Each number is 128 + 32 x the weight over its row's rms, rounded and kept within 0 to 255. Layers, rows and columns count from 0. The size above them is the row's rms in percent of the matrix's.

# layer 8 attention key, 384x384, rms 0.0303, rows 169-191, columns 256-383
size [ 94  98  96  88  85 102  87 105  92  95 103  93 110  90  98  96 101  78 110 101 101 107  95]
[[132 212 144 138 152  83 124 166 140 171 152  94 119  86 139 122  90 145 127 164 145 194 123 146 167 153 131 131  70 177  83 119  63 158 102 195 101 148 197 157  68 186 107 155 121 135  95  79  99 146  87  67 112 178 104 155 115 145  89 104 136 118  82 156 112  83 168 101  67 152 153  94 126 108  95 150  82 150  64 186 102 125 100 143 137 117 126  60 148 101 176  85 168  98 146 121 139 127 185 104 156 162 131 126 161 186 152 117 114 132 122  30 130 166 128 183 136 111 149 154 147 161  97 149 154 112 175 167]
 [104 133 147 122  94 104 156 161 150 132 123 196 115 144 172 123 176 143  76 139 163  89 131 165 145 140 142 127 156 129 143 124 124 166 105  89 144 161 167  73 175  46 108 120 110 120 162 136 151 102 177 181 132  97 110  65 115 122 112 130 156 116 147 107 147 186 107 100  90  98 136 135 127 158  83 132 150 136 199 152 128 141 129 106  96 115 158 207 155 101 128 155 130 150 106 142 124 131  83 130 105 128 114  96 167 118 131 110  95  80 142 124 177  72 134 123 184 139 136 105 139  99  84 177  96 142 105 125]
 [133 108  86  89 173 120  65 115 110  62 101  88  98 142 146 134 157  52 155 158 109 191 122  55  57 140 128 133 138 147 158 113 110 110 112  91 146 122 123 167 129 135 116 134 152  54 100 124  63 166 127  91 180 122 242 130  84 165 133  95 112 173 197  96 108 167 112 153  77 148  95 157  80 144 151 137  96 110 174  64 146 136 191 142  85 100 108  90 135  94  25 100 115  84 168 187 159  94 118 101 122 158 180 126 121 146 101 113 124 164 155 162 116 144 100  94 114  83 117 148 125 130 191 125 135 152 110  91]
 [134  81  87 121 103  98 168 150 136 153 118 206 120 123 143 109 187 139  87 136 176  48 125 146 154 133 147 133 170 104 117 118 147 122 111  97 147 133 169 119 177  66 129 113 127 108 154 156 143  97 163 167 127 115 103 110 130 126 155 139 147 101 152 138 150 205  80  84 144  93 163 177 121 144 109 116 162 111 149 154 164 137 135  87 132 107 107 235 182 144  86 136 184 183 132 172 140 153 117 146 133 113 112 104 176 120 114 120 114  90 122 128 175 107 123 102 174 114 104 116  99 167 124 116 115 133 112 139]
 [161 101  66 144  98 136 139 134 114 155 179 160 101 101 130 204 108 104  92 119 148  74 151 181 128 154 141 106 184 135 122 153 119 111 102 104 151 154  62 150 162 103  98 167 116 164 157 145 136 111 119 167  96 100  62 110 145  90 135 119  92 100 144 107 208 170 156 104 152 117 145 175 149 126 155 123 145  99 124 148 143 141 161  94 141 100 150 220 134 162 105 179 164 175  95 146 161 188 134  94 106 152  96 141 111 142 122 136 126  33  69 128 127  92 152 117 125 138  94 112 120 181  71 129 113 179 125 123]
 [130  76 154 134  87 140  56 125 137  53 148 181 110 151 170 166  92 137  82  79  95 121 150 120 121 186 148 138 183 108 147 158 152 154 107 189  71 107 102 140 114 124 185  95  67 132 157 124 214 129 185 185 140 161 156 148  88  56 100  97 160 144 109 123 142 141 157 132 139  92 143 121 151  86 119 118 112 142 117 115 107 142 158 128  67 130 162 123  63 133 117 169 162 127 111  79 203 114 101 153 113  81 187 121 118 153  97 137  92  81  64 151 150 126 156 111 162 103 122 172 171  67 131 164 117 153 176 105]
 [136 153 175 172 159 158  84 102 121 151 107 105 144 173  55 130 103 161 146 100 165  95 108 158 162 134 109  28 149 150  90 188 132 121 145 138 163  92  85 168 116 136 103 157 113 199 151 154 168 113 130 132 149 185  73 153 129 100 102 187  91 129  83 115 201 139 167  99 183 162  82 100 175  85 170  93 157 153  87 148 136 121 146 145 119 141 121 126  77 179 157 142  67 117  94  47 116 132 132  91 120 142 142 111 133 120 126 156 161 114 147 150 133 128 114 129  95 162 133 113 161 123 131  88 122 104  95 113]
 [163 130 125 167 174 140 106 145 127 129  91  67 131 152  69 115 190 178 165 168 109 218 136  52 165 156 113 135 130 141 126 115 162 132 145 143 115 159  61 112 152  97 192 157 160  84  95 151  45 106 113 120 143 122 212 116  94 157 154 167 117 146 149 112  74 165 167 148  95 184 119 158  83 109 150 132 113 112 136 162 103 101 109 151  92 113 130 115 153  83 163 122 109  74 123 122 163 114 103 102  74 119 128 107 107  59  99 128 130 183 201 178 153 130 114 158 129 127 130 134 104 127 148 133 137 121 112  68]
 [107 229 154 140 154 125 192 159 155 138 131 193 137 135 148 113 160 119 106 124 114 132 138 163 136 152  88 114 179 125 159 111  74 151 108 128 135 146 161 123 130 119 105 106 159 133 118 166 144 115 171 140 132  92 107  85 168 147 158 122 132 131 152 133 180 134 112 116  75 130 103 131 135 180  98 122 154 158 150 206 142 123  90 118 117 117 146 184 151 128 112 150 121 108  69 138 102 130 131 172 146 125 169 121 140 110 162 115 125 143 178  81 154  94 124 207 173 128 134 130 142  86  81 175 123 144  78 115]
 [105 161 122 121 150 139 190 135 153 123 157 108 129 131 100 133 111 168 136  81 120 137 143 125 127  99 154 181 119  72 152 116 130  98 152 217  75 110  92 125  79 148 190 173 106 139 156 191  98 151  90 120  92 102 124 149 111 122 148 177 121 120  85 175  69 127 160 140 185 135  93 110 107 113  90 118 130 116 132 136 108 143  43  82 129  97  81  90 140 136 199 178  93 106 152  99  86 113 166 163 128  21  92 137 140 135 139 140  84 108 127  39 129 112 164 207 120  79 155 125 155 158 146 127 160 146 169 179]
 [173 122  97 149 153 139 107 160 133 119 122 120 107 136 150  87 195 144 142  81 148  76 157 137 127 112 183 112 161 121  84 125 136 137 136 118 148 113 119 130 173  82 131 128 133 125 117 147 118 134 103 162 110 102  50 114 100 150 143 155  78   8 157 137 152 224 162 111 141 164 118 168 107 170 114 123 162  80 188 133 116 123 114  98 172 107 132 188 193 167  97 165 135 152 103 168 104 157 115 132  66 167  95 123 167 123 116 155 154  62 142 127 123 130  93 119 136 136 162  98 139 170  92 161 110 104  74 128]
 [148  83 129 139 164 156  79  82 150  98 125 199 156 170 144 122 161 172  84 130 163  91 145 121 133 170  72 131  50 128  86 138 118 107 151 145  97 106 194 119  84 119 102 106 112 156 117 113 107 112 150 136 139 166 154 151 141 145  80 107 152 120  64 129 206 107 166  97 159 144  86 118 135 137 135 158 129 120  73 156 150 139 107 139 111 119 112 188 129 129 139 111 149 182 125 120  76  88 160 150 109  77 127 113 155 106 144 161  91 108 138  30 144  81 179 124 174 143 151 122 111 124 111 129 170 137 130 133]
 [115 129  98  53  67 112 175 142 123 106 125 105 118 122 153 128 125 123  95 140 124 135 147  77 126 112 137 157 129 122 141  95 125 144 181 169 104 115 111  87 168 167 120 147 142 103 143 135 131 126 105 119 137 159 109 107  71 110 124 153  73 161  91 161 105 132  92 149 142 113 119  99  82 147  69 136 131 119 170  93  84 153 136 131 158 110 173 129 164 110 113 138 161 216 146 112 114 199 120  75 106  76 165 106 110 141 132 121 127 114 189 111 140 108 152 177 110  56 151 116 146  97 139 124 174 161 184  97]
 [163 166 163 124 158 121 130 147 138 132 112 216 165  92 134  67 136  94 120 198 100 112 159 135 131 177 106 130 121 131 115  90  90 127  95 101 132 132 119  98 165 116 134  83 143 114 134 128 154 113 122 145 131  92 150  88 116 138 162  71 136 104 153 122 146  25 143  92  71  89 198 147 145 149 137 139 130 130 106 192 130 154  88  97  96 108  94 193 142 147 175 129 132 141 138 175 111  75 136 190 132 152 154 194 165 123 149 124 105 134 115  83 143 185  91 141 180 205 140 159 116 111 100 169 120 140  83 119]
 [ 95  59 143 157  92 108 128 110 110 106  82 117 115 171 102 208 155 162  82  66 154 141  72  95 121 144  99 179 126 113 160 105 198 132 134 143 106 138 143 124 136 121 171 130 119 116 120 160 132  89 149 120 145 166 216 150 127 121 116 157 175 183 100  70  67 167  54 142 152 119 113 147 140  90 147 107 124 172 136 101 133 116 161 133  96 141 139 107 114  88  95 138 142 130 102  99 170 130  81 110 142  46 130  80  84  93  97 124 131 193 151 187 171 105 186  93 134 103  69 129  83  99 203 101 138 115 129  78]
 [108 188 134 153 208 163 150 140 113 163  75  62 154 144  92 134 155 130 168 103 108 161 126 106 112  92  87 124 119 131 164 121 137  89 166 141 130  98 126 166  86 190 162 117 172 106  91 163 134 123 106  81 144 120 197 143 173 180 123 118 111 174 144 152  60  94  92 175 105 166  61  96 106 118 122 129 111 171 157 161 118  94  78 181 114 148 134  54 117 118 136  89  63  45  93 122 131 101 117 122 157 130 147 114  93  86 136 125 153 243 194 118 103 128 106 137  85 130 148 137 123  71 193 105 127 144 109 113]
 [ 90 120  98 188 173 130 167 141 118 162 161  97 133 116 126 135 136 114 143 133 138  63 177 152 127 141 139  45  69 134  94 114  66  93 102  96 151 118 127 109 154 151 108 135 103 151  50  63 130 143 133 123 145 114 109 164 162 152  94 100 126 100 123 135 186 120 150 128 145 154 163  69 153 103 124 139 122 117  86 115 144 137  79 122  92 136 105  72 154 157 149 125 115 147 120 134 147 155 148  59 124 153 107 167 122 111 121 132 146 170 158  86 127 138  88 147 114 153 129 115 125 134 108 139 123 164 120 133]
 [134 142 139 103 105 113 139 164 105  97 111 233 125  97 161  86 106 112  81 153 124 149 135 156 119 155 110 177 135  80 126  88 117 131  98 136 132 131 134 132 102 135 119 120 152 103 135 178 132 104 132 154 115 108 164 109 119 118 172 104 119 174  96 132 125  96  79 118 111  94 136 108 109 169 133 124 138 194 154 188 124 145 125 139 134 137 142 248 159 116 118 159 160  96 171 142  97 121 120 130 158 113 176 138 158 108 131 140 159 159  96 107 119 171 107 164 172  91 132 129 152 111 123 172 149 109 108 138]
 [202 170  96 133 122 127 114 163 132 156 151  51 122 131 121  96 131 129 143 154 128 179 162 117 136 140 172  69 189 125  84 155  99 156 119 129 139 131  58 128 157 106 133 158 129 132 149 152  85 150  77 166 153 138  77  79  47 116 116 131  66  81 160 135 163 222 181 122  97 152 121 133  95 121 113 115 120  90 143 155 103 134 169 116 116  97 154 143 161 149  96 159 132 107 120 114 132 177 125  98  55 173 150 126 154 150 118 133 139  49 170 136 150 132  76 159 119 121 151 116 152 164 111 177 119 162 134  93]
 [149  90 116 138 229 154  86 138 118 100 131  82 110 103 156 109 197 126 129 166 175 116 183  69 105 133 133 137 108 170 126 138 116  62  91 187  73 124 129 173 149 137 177 136  91  78  93 153  80 118 133 135 163 124 143 106  74 128 119  93 126 145 161 159 115 194 207 145  58 137  99  98 130 105 141 161 119  97 211 102 110 150  77  90  49 112 104  93  98 123 111  95 123 120 131 130 166 129 175 168  58  95 103 133 145 164 122 134 104 130 146 102 162 116  86  93  65 113 118 178 120 189 139 111 105 117 145 152]
 [177  86 125 122 170 120  91  96 148 132 172 157 110 106  99  66 103 102 124 187 127 106 121 118 127 188 183 110 147 133 110 123  95 113 129 132 126 115 119 198  88 112 168 119  94 148 140 127 127  94 132 140 126 152 143 186 103  93 158 150 124 123 164 131 176 135 174  77 103 132 132 157 143  94 177 123  97 135  41 133 135 145 115  64 104 106  52 125  98 175 149 110 140 155 125 116 157 107 180 166 120 148 111 144 170 151 123 139  95  96  78 122 139 179 114 108 131 121 102 145 137 197 137 134 117  81 150 178]
 [112  89 102 125 122 106 200 164 116 139 116 130 113 137 128  83 129 163 114  84 180  82 169 111 146 103 127 146 113  79 112 117 171  63 131 160 138 115 119 147 129 149 134 178 143 107 103 176 137 118 118 111  90 116 132 178  89 129 165 193  94 158 118 155  61 170  56 141 201 114 157 108 105 144  81 149 152 171 190 128  80 103  81 145 151 174 134 112 174 155 158 127 140 130 152 110 145 174 104  63 160 113 102 114  93  90 111 159 175 193 102 103 120 186 120 140  92  92 147 108 155 159 164  77 165 142 145 139]
 [153 133  71  88 133 154 112 112  98 138 131  93 138  83 129 155 159  94 164 157  83 129 139  88 111 115 135 133 189 133 120 139 146 145 168  90 145 127  59 131 154 152 156  75 175 128 117 122 147 142  91 121 144  97 146 127 137 133 124  66 115  85 185 153 105  87 122 159  94 103 185 141 103 114 151 124  99 104  98  97 129 147 175 129 143 115 138 101 135 140  91  59 166 144 119 203 159 136 114 143 126 157 152 152  90 121 123 103 151 142 116 175 112 132 102  90 113 155  95 158  84  94 124 141 124 155 136  99]]
# layer 8 attention query, 384x384, rms 0.0312, rows 170-191, columns 256-383
size [103  95  90  86  97  89 103  93  94 103  95 107  88  99  91 100  79 107 106  98 103  99]
[[101 125 147 118  55 125 149 166  63 182 106 135 124 169 157 110 195 167  84 134 153  90 171 179 139 139 162 166 180 123 137 112 115 150 147  70 131 163 173  76 180  98  98 126 110 155 156 140 131 112 123 112 132 100 131 101 154 107 130 123 116 110 121 145 137 147  70  82 123 108 161 160 146 191  64 110 123 135 164 123 178 171 165  74 135 138 114 136 135 117 102 113 141 120  93 152 175  76 115 100 109 140  95 125 177 126  94 149 111  69 109 107 147 108 143 106 154 185 152 149 141 143 172 112 137 111  93 113]
 [161 115  53 107 153 135 112  66 133  80 150 148 103 113 127 107 179  75 158 173 114 150 144  80  88 114 119 134 101 129  96  94 123 119 142 184  84 118 159 109 123 121 152  96 101  76 125 138  84 118 137 140 115 109 174 133 120 202  79 164  94 129 135 111 139 143 155 141  84 103  89 167 125 131 160 179 122 141 119 137 157 134 123 142  59  91 182 156 125 114 116  86  74 155 114 168  93 160 116 122  81 117 204 140  89  62 110 116 121 162 170 117 140  90  97  92 136  91 115 165 153 122 143 135  90 137 139 131]
 [133 106 110 120  64 121 170 180  62 156 116 126 108 124 142 107 162 169 129 164 188  84 147 173 161 177 143 144 181  76  97 109 147 107 172  70 138 145 160 115 164 107  99 157 114 168 158 125 123 136 146 136 152 121 144 104 144 132 139 120 157  36 189 121 139 184 109  73 127 114 139 184 136 164  85 114 165  52 106 107 199 106 139  84 131 119  39 114 142 139 106  87 154 141 124 142 172 109 145 129 161 161  91 127 202 143 127 158 137  42 114 106  82 117 116  96  90 163 103 166 118 167 216 117 135  87 132  93]
 [171 102 141 148 143 123 108 151  55 198 127 130 107  92 169 117  86 122 102 125 166 106 151 128 107 173 101  70 190  96 163 225 148  99 110  97 145 107 115 156 137 106 103 166 133 165 179 140 140 147  92 143 168 137 150 105 146 102 130 131 137 106 160 116 146 134 126 119  78 140  79 145 147 117 132  99 164 104 111 102 161  99 128  93 134  94 111 106 109 174 134 132 182  79  92 122 154 194  96  81 180 187 125 118 117 206 127 174 125  73 126 102 104 144 124 165 101 116 107 142 157 196  70 148 119 155 173 105]
 [111  79 133  95 105 107 101 129 121 106 192  48  93 150 163 163 120 147  47  81  84 155 130 121  84 138 174 112 157 123 150 150 153  88 148 133 118 134 128 118  75 123 186  93 159 136  94 105 157 146 177 187 133 115 182 133 148 134 145 141 171 200 149 159 150 123  86 138 154 141 139 148 152 131  78  75  97 165 176 117  80 148 159 138  81 119 117  33 130 116 103 149 143  59 121  75 150  89 159  88 104 132 138 138  93 148  63 152 134 146 103 112 161 131 136  83 149 138 159 199 100 150 167 140 102 109 142 127]
 [138 128 202 170 176 141 121 170 176  99 135  90 119 154 101 145  54 150  98  73 138 119  64 149 124 198 125  30 147 132 151 206 142 114  86 107 158 100 117 203  88  56 135 158 150 146 123 129 166 144 151 124 176 216  77 144 125  65 157 155  87 176  91 108 165 164 147 107 182 170  63 105 110  79 164 122 191 152 134 112 104 134 139 163 130 160 120  97  76 159 121 158 129  94 105  59  99 124 131 117 161 179 158 113 172 153 126 127 153 113 208 128 110 139 119 100 133 125 141 112 117 154 117  93 121 152 134 117]
 [161  85  89 142 120 111 164 129 157 127 124 162 134 152  25 128 185 185 177 132  60 181 165  87 131  80 171 149 136 142 119  60 119 181 116 136  96 132 122  90 119 119 255 144 123 124 113 151  52  75 125 111 136 152 123 156 155 159 121 135 125 143 165 117  80 138 114 164 119 126  98 163 120 138 167 164 121  99 120 167  78 146  98 187 110  83 165 158 105  59 179 124 135 138 118 134 125 139 100 133  56  94 146 112 124  23 142 129  98 167 210 161 120  89 133  93 134 100 160 134 102 121 154 118 118 169 111 129]
 [ 62 154 155 105 124 161 173 127 109 147 138 187 154 184 121  95 151 103 120 131  78  99 158 164 162  77 165 162 199 142 128 120  76 138 128 108 121 144 133 115 157 135 100  96  88 192 146 139 143 169 154  92 166  83 111 130 173 121 162 121 134 162 133 133 166 115  74 107  87 118  94 154 144 167  97 137 139 139 130 147 139 129 118  81 127 122 157 162 145 157 121 133 128 141  63 129 162  90  76 118 131 117 144  98 139 108 175 154 154  89 167  91 105 120 171 188 161 127 132 159 177 120 150 122 109 109  49 114]
 [108 157 152  80 166  94 100 150 184 154  94 145 128 179 135 111 132 130 136 103 105 121 183 151 121  87 113 157  68 129 167 174 108  68 124 168  90 134  82 125 103 169 166 174  97 165 109 163  82 108 121  81  99  92 102 150  69  98 132 129 145 140 172 164  47 111 137  70 200 171 124 102  98 139 128 103 158 139 164 131  99 120  70 120 188  78  97 108 122 112 169 186 152 139 170  84 150 124 107 107 134  73 128 117 132 181 163 129 113 139 126  85  88 110 168 158 124  96 161  83 113 124  81 106 177 156 174 151]
 [198  93 139  52 106 159 112 124  95 130  57 152 156 111 151  76 189 175 162 157  65 101 173 131 153 131 154 135 202  82  89 153 153 150  91 127  94 127 154 130 172  86 150 141 118 193  82 188 128 100 139 128 165 120 109  87 136 187 138 160  99  53 156 140 112 183 141  51 152 138 112 199 107 171 146 125 197  84 143  88 129 113  89 137 167  90  93 164 128 126 162 129 173 135 100 141 115 165 123 116 109 147 163  61 156 140 146 174 157 113 191 142  32 101  88  96 103 108 180  87 126 144 182 186 121  64 119 137]
 [120 106 136 170 125 174 119 110 147  81 146 124 147 174 164 209 108 154  83  90 133 105  90 138 147 191 118 131 106 189  94 105 113 108 160  98 180 123 154 157 101  84  87 105 170 171 134  69 119 150 172 113 160 186 104 183 146  79 140 119 126 163  82 121 176 171 141  90 176 134 126 131 100 112 152 171 118 121 133  76  99 147 158 118 135 117  37 123 160  89 142 103 144 140 150  84 107 107  84 128 186 152 148  89 195 128 153 144  95  97 191  66 157 121 140 116 136 159  94 126  84 101 127  96 181 172 123 105]
 [120  98 100  85  39 119 145 199 121 115 124  59 140 156 199  75 136 133 110 180 110 181 149 131 110 115  97 184  96  81 158 111 130 131 162 155  63 122  97  85 151 165  97 112 126 126 119 155 102 110 107 102 103 167 131 105  41 154 147 163 120 150 138 164 140  83 121 166 111 149 162 169  93 167  99 182 124 130 161 148 111 140 123 102 136 148 131  77 155 110 137 100 109 114 134 144 113 142 170  75  88 118 152 134  91 105 136 152 143 129 190 119 127 157 135 172 120 123 169 134 164 121 123 123 120  99 168 141]
 [108 136 133 127 169 155 107 111 103 129 106 194 191 104  68 120 116 125 150 154 117  84 172 107 185  85 156 157 156 172  82  82  64 131 141 116 173 162 119  99 181 148 123  76 123 153 152 108 164 135 127 138 156  95 121 131 161 141 140  72 164 139 141  92 129  77 109 134 102  72 173  98 152 116 147 127 104 124 122 151 122 119  96 122 105  81 112 142 131 155 137 148 133 131 106 106 126 100 102 187 129 101 122 171 147 140 157 123 132 107  88 109 106 135 118 156 147 128  90 148 162  76 178 153 138 124  79  87]
 [ 98 106  87 178  46  75 175 151 156 124 153  57 116 182  99 193 157 146  95  79 144 185  76 152  81 115 130 148 132 111 167  86 151 149 194  80 103 121 156  81  54 146 141 180 136  76 120 105  97 125 160 129  88 159 150 162 145 137 138  94 129 165 120 128  91 129  75 168 160 146 123 168 135 156 125 130 100 101 118 131 161 160 188 137  95 163 110  64 128 110  88 110  77 113 130 139 140  78 147  99 118 160 114 146 136  84  85 132 119 184 135 172 170 133 143  67 100 181 154 132  74 141 151  81 113 126 150 119]
 [123 168  86 130 184 144 138 152 186 118 113 151 190 166  93 136 150  88 136 105  93 144 118 135 127  47 105 149 138 153 114 115 126 122 102 172  58 110 117  99  98 157 180 102  92  92 104 157 105 119 139 101 118 136 117 134 140 156 114 121 107 152  97 110 133 115 100 174  97 120  97 103 117 107 160 160 113 164 126 143 103  86  96 217 105 167 211 172 118 143 162 141  71 160 118 148 146 125  98 128 109  99 137 101  60  77 153  96 147 191 194 142 112 109 138 116 127 129 156 124 146  59 125 114  84 155 103 158]
 [102 137  89 172 199  78 114 150 167 139 166 135 167  82 116 119 107 107 130 140 150  83 140 152 152 141  68  41 129 156 108 107 107 182  55 168 151 132 152 131 129  89  55 107 120 123  67 107 149  96 123 180 196  79  87  96 132 172 120 101 132 106 148 116 132 152 140 142 134 121 163  43 135  55 117  79 144 149  82 149 174  66  95 151 124 152 110 156 187 157 154 145  87 128 167 154 179 168 136 135 169 119 137 147 123 160 112 121  86 149 113 100 124 140  71 155 139  88 137 125 117  83  79 154 195 134 159 157]
 [132 165 141 115 113 178 103 129  84 119 152 192 116 103 114 135 111 109  55 156  81  87 112 134 182 146 144 140 121 130  99 150 111 175 152  99 144 117  94  69 205 109 123 114 121 139 216  97 199 139 150  89 135 153 121 134 102 103 145 149 161 147 112 102 159 113  98  98 154 122 201  82 155 167 150 125  92 162 127 112 104 122 156 110 150 136 128 176 154 160  86 170 102 185  73  70  84  82 117  75 156 100 155 144 164 134 139 106 143 117  77  90 122 176 163 130 152 102 119 122 155  76 139 102 121 107 131 141]
 [182  72 140  99  98 128 128 147  97 176 126 125 111 104 106  40 134 157 121 194  71 135 173  90 136 137 182  96 171  96 118 159 119 145  87 141  90 127  95 146 162  76 172 102 138 187 130 198 101 129 114 139 173 176 100  81  78 163 130 161 134 107 183 132 132 142 144 101 105 135  49 171 131 141 129 158 159 137 139 147 100 125 120 110  92  81 180 141  88 112 156 153 157  96 112 113  93 189 139 103  59 114 163 108 153 106 125 148 134  90 204 110 104 117 108 139 135  72 154 140 137 179 159 168  95 120 158 119]
 [144  81  97  95 179  97 145 121 177  77 159 122 108 143 135  89 165 172 150 139 119  90 157  72 110  93 119 119  81 160 118 100 112  62  95 200 108 126 189 157 116 129 167 116  81 144 111 102  66  94 150 172 218 130 134  96 170 160 123 127 143 114 187 172 130 195 153 146  90 117 107  93 149 109 137 125 138  96 164 134 122 106  59 135  68  88 128 133 130  61 110 131 100 174 137 121 122 164 124 155  59 103 124 100 129 154 107 143  59 151 193 126 117  39 120  84  99 135 146 175 141 125 150 105 125 117 154 169]
 [154 130 190 132 208 103  79 103 128 122 154 136  71  78 115 134  97 139 134 136 152  97 136 129 126 177 159  67 113 108 114 144 111  98 147 125 173 106 100 220 104 117 133 146  94 160 145  72 146 137 134 137 136 132 134 182 150  97 118 118 147 128 153 106 154 135 161 127 120 146  83  98 125  83 159  96 156 116 106 113 133 105  72  87 113  70  57 109  96 142  96 131 168 129 115  76 105 142 121 153 131 151 119 175 185 171 102 147 120 135  97  94 116 118 111  97 127 115  99 163 100 173 191 114 143 145 145  94]
 [183 158 106 125 104 100 150 222 144 129 146  97 135 150 148 100 113 129 133 121 155 100 175 195 177 154  67 136 127  61 144 112 191 132 108 159  87 121 117 124 134 120 116 176  96  87 104 157 122  87 145 129  74 118  86 100  85 154 160 173 107 111 164 105 126 144 109 133 191 127 171 110 100 135 135 109 150 136 125 137 131  61 155 178 164 174 109 111 149 141 147 146  96 154 136  87 130 119 149 102 177 117 113 130 117 139 116 146 129 184 110  81  64 170  95 141 121 123 181  90 111  91 145 139 134 125 159 149]
 [160 111  47  75 127 149  98 102  86 136 108 125 183  83 117 118 144 108 189 190 111 180 174  95 116  83 155 154 160 108 103 152 109 111 173 169  89 142  56  93 128 156 171  69 151 125 114 119 154 163 103 165 112 110 168 120 133 184 108  69 204  85 135 125 118  62 117 194  63  87 117 154 139 118 157 128 101  90  93 114 132 104 107 159  97 140 148 116 125 164 137  91 145 110 106 177 142 152 121 167  90 128 144 138  33 116 149 120 155 112 131 170  97 124  84 141 118 135  81 173 139  97 166 168  69 127 112 127]]
# layer 8 attention value, 384x384, rms 0.019, rows 128-132, columns 256-383
size [107 101 101 105 106]
[[120  96 150 147 131 145  66 119 121 134 159 138 133 128 125  75 160 145  95 132 149 122 130 119 193 134 126 134 109  52  92 105 142 176 101 174 145 177 101  56 150 142  93 121  81 144 125 123 134 139 116 151 117 160  76  74  98 167  86 133 219 148  80 157 148 154 115 134 117 109 154  72 144 154 150 129 184 118 147 131 246 128 131 130 119 132 107 136 133 139 127 198 153 109 137 112  84  91 110 151 150 113 129 114 112 132 150  94 106 145  65 168 141 198 107 157 186 210 130 115  84 143 118 196 132 107 101 130]
 [119 153 119 175 157 189 102  96 120 134 198 131 144  96 159 143 105 105 125 120  73 156 132 100  95 122 106  70 158 102 179 114 187 172 109  99 189 126 144 121 120 103 129 153 112  75 133  77 108 195 102  83 136  82 173 178 107  80  91  99 101 169 136 127  86  99 110 143  89 117 118  76 143 117 123 123 112 129 146 127  92 165 178  96 132 165 118 111 126 102 137 161  66 118  70 105 157 144 101 149 170 113 142 132 161 223 113 151 103 146 120 137 104 141 176 138  65 117 109 147  83 100 154 124 142 142 119 185]
 [ 92 149 145 150 197 178 116  57 140 123 124 137 117 131 156 111  99  77 168 110  70 122 132 117 130  86 111  66 123 100 173 105 121 121 139  87 123 120 174  88 132 126  85  82 120 131 139  98 149  85 143 138 136 154 129 177 131  80 155 102 138  85 136 140 118 138 177  97 195 117 131 115  99  99 184 141 118 150 134 134 121  76 176  88 108  95 168 121 122 136 180 120 156 139 169 138 131 188  62 119 144 163 101  92 154 161  76 105 115 154 146  41 123 144 122 103  73 123  78 172  83  87 140 160 135 144 149 137]
 [142 121 156 116 114  92 227 149 124 141  86 120 186 202 155 152 150 138  83 132  94 147  99 162  52 151 137  93 149 106 172 158 164 121 105 108 147 135 122 103 126  85 136 146  68  89 130 138 106 149  75 141 177 136  89 108 100 103 111 133 153 152 129 113 172 138  87 100  49  28 158 135 141 117 152 102 152 182  75 128  72 103 174  94  48 149 137 136 156 126  47 157 100 138 188 124 130 123  77 123 196 179 142 119  87 147 110 145 106  90  85 163 113  79 125 129 226 149 150 193 194 144  81 105 133 192 172 139]
 [130  95 100 102  73 145 139 149 126 117 116 150 177 188 174 187 143 108  31  67 135 137 122 138 117 103 156  99 116 119 132 115 130 133  89 125 127 149 182 161 125 113 146 104 120 109 143 152 124  96 112 132 107 129 135  90 101 158 112  93 150 101 124 172 146 101 178 128  84  85 149 115 129 113 119 108 114 119 133 160 116 133  78 116 130 147 102 125 125 179 150 127 120 123 175 144 243  77 184 144 162 171 112 132 111 175 108 114  99 110 109 222 111  81 141  96 103 174 145 199 145 183 125 113 133 139 105 130]]
# layer 8 attention output (transposed), 384x384, rms 0.0201, rows 128-131, columns 256-383
size [106  94  91 106]
[[ 60 175 126 110  86 113 145  61 177 116 123 119  88 101 183 147 117 156 153 141  97 125 148 128 101 145 124 107 168 189 187 160  92 111 143 124 139 119 162 193 110 162 144 181 125 122 132 145 132 123 110 131 116 104 178  90 151  53 109 146  78 100 115  88 110 116 151 140 156 124  92 155 128 112 126 127  57 189 102 100  36 118 132 141 121 142 150 136 115  77 131 108  94 179  70 162 155 126 109  62  82 101 134  92 138 132 111 140 127 137 213 159 130  49 119 119 139  42 124 138 128  74 157  93 122 113 166 115]
 [171 106 174  71 110  98 123 149 128 144 109 145 135 145  75 130 153  97 163 131 131 103  85 123 139 116 150 193 165 139   3 162  95 101 185 109  91  81 147  86 154 144 157  85 146 122 131 160 116  89 160 170 146 144  85 155 147 129 176 121 129 106 153 122 154 131 143 126 157 121 145 180 114 199 113 138 111 130 124 110 132  48  95 144 118 129 145 164 136 200 104 119 147 182 161 156 127 110 164 110 109 147 133 101 116  72 136 143 154  89 110  81 164 148 108 116 165 139 148 146 155 195  74 153 139 156 142 130]
 [103  96 129 116 109  88 120 206 111 141 128 144 141 117 143 134 190 136 132 149 138 144  96 153  85  99 153 186 161 155  51 113 149 148 109 138 114 141  81 180 157 147 167 205 119 131 112 148 179 139 116 152 135 130 140 128 136 179 159 181 161 129 149 146 157 112 133 177  44 124 121 114 186 141  23  98 140 146 115 100 142 129 121 144 166 144 103 220  92 117  50 105 140 177 143 165 135 114 166 140  98  77 145 182 118  74 189 171 136  79 101 148 138 128 155 185 160  91 141 146 131 164  99  95 136 117 129 132]
 [ 57 119 101 113 109 113  86  82 230  98 162 176 101  81 138  94 127 115 149 130 158 114 162 113 170 115 122 144  92 145 139 138  86  93  99 167 109 111 113 182  95 144 171 124 146 167 124 163 147 117 155 133 145  97 166 111 131 126 104  94 131  85 108 139  78 100 163 129 176 198 104  96 110 130  80 179 111  99 155  96 127 170 104 150 190 137 120 145  79 138 194  97 115  56 130 143 149 114 191 111  26  43 152 133 120 123 172 124 154 172 143 138 138 125 150  95  77 109 147 109 120  76 155 148 161  46  94 139]]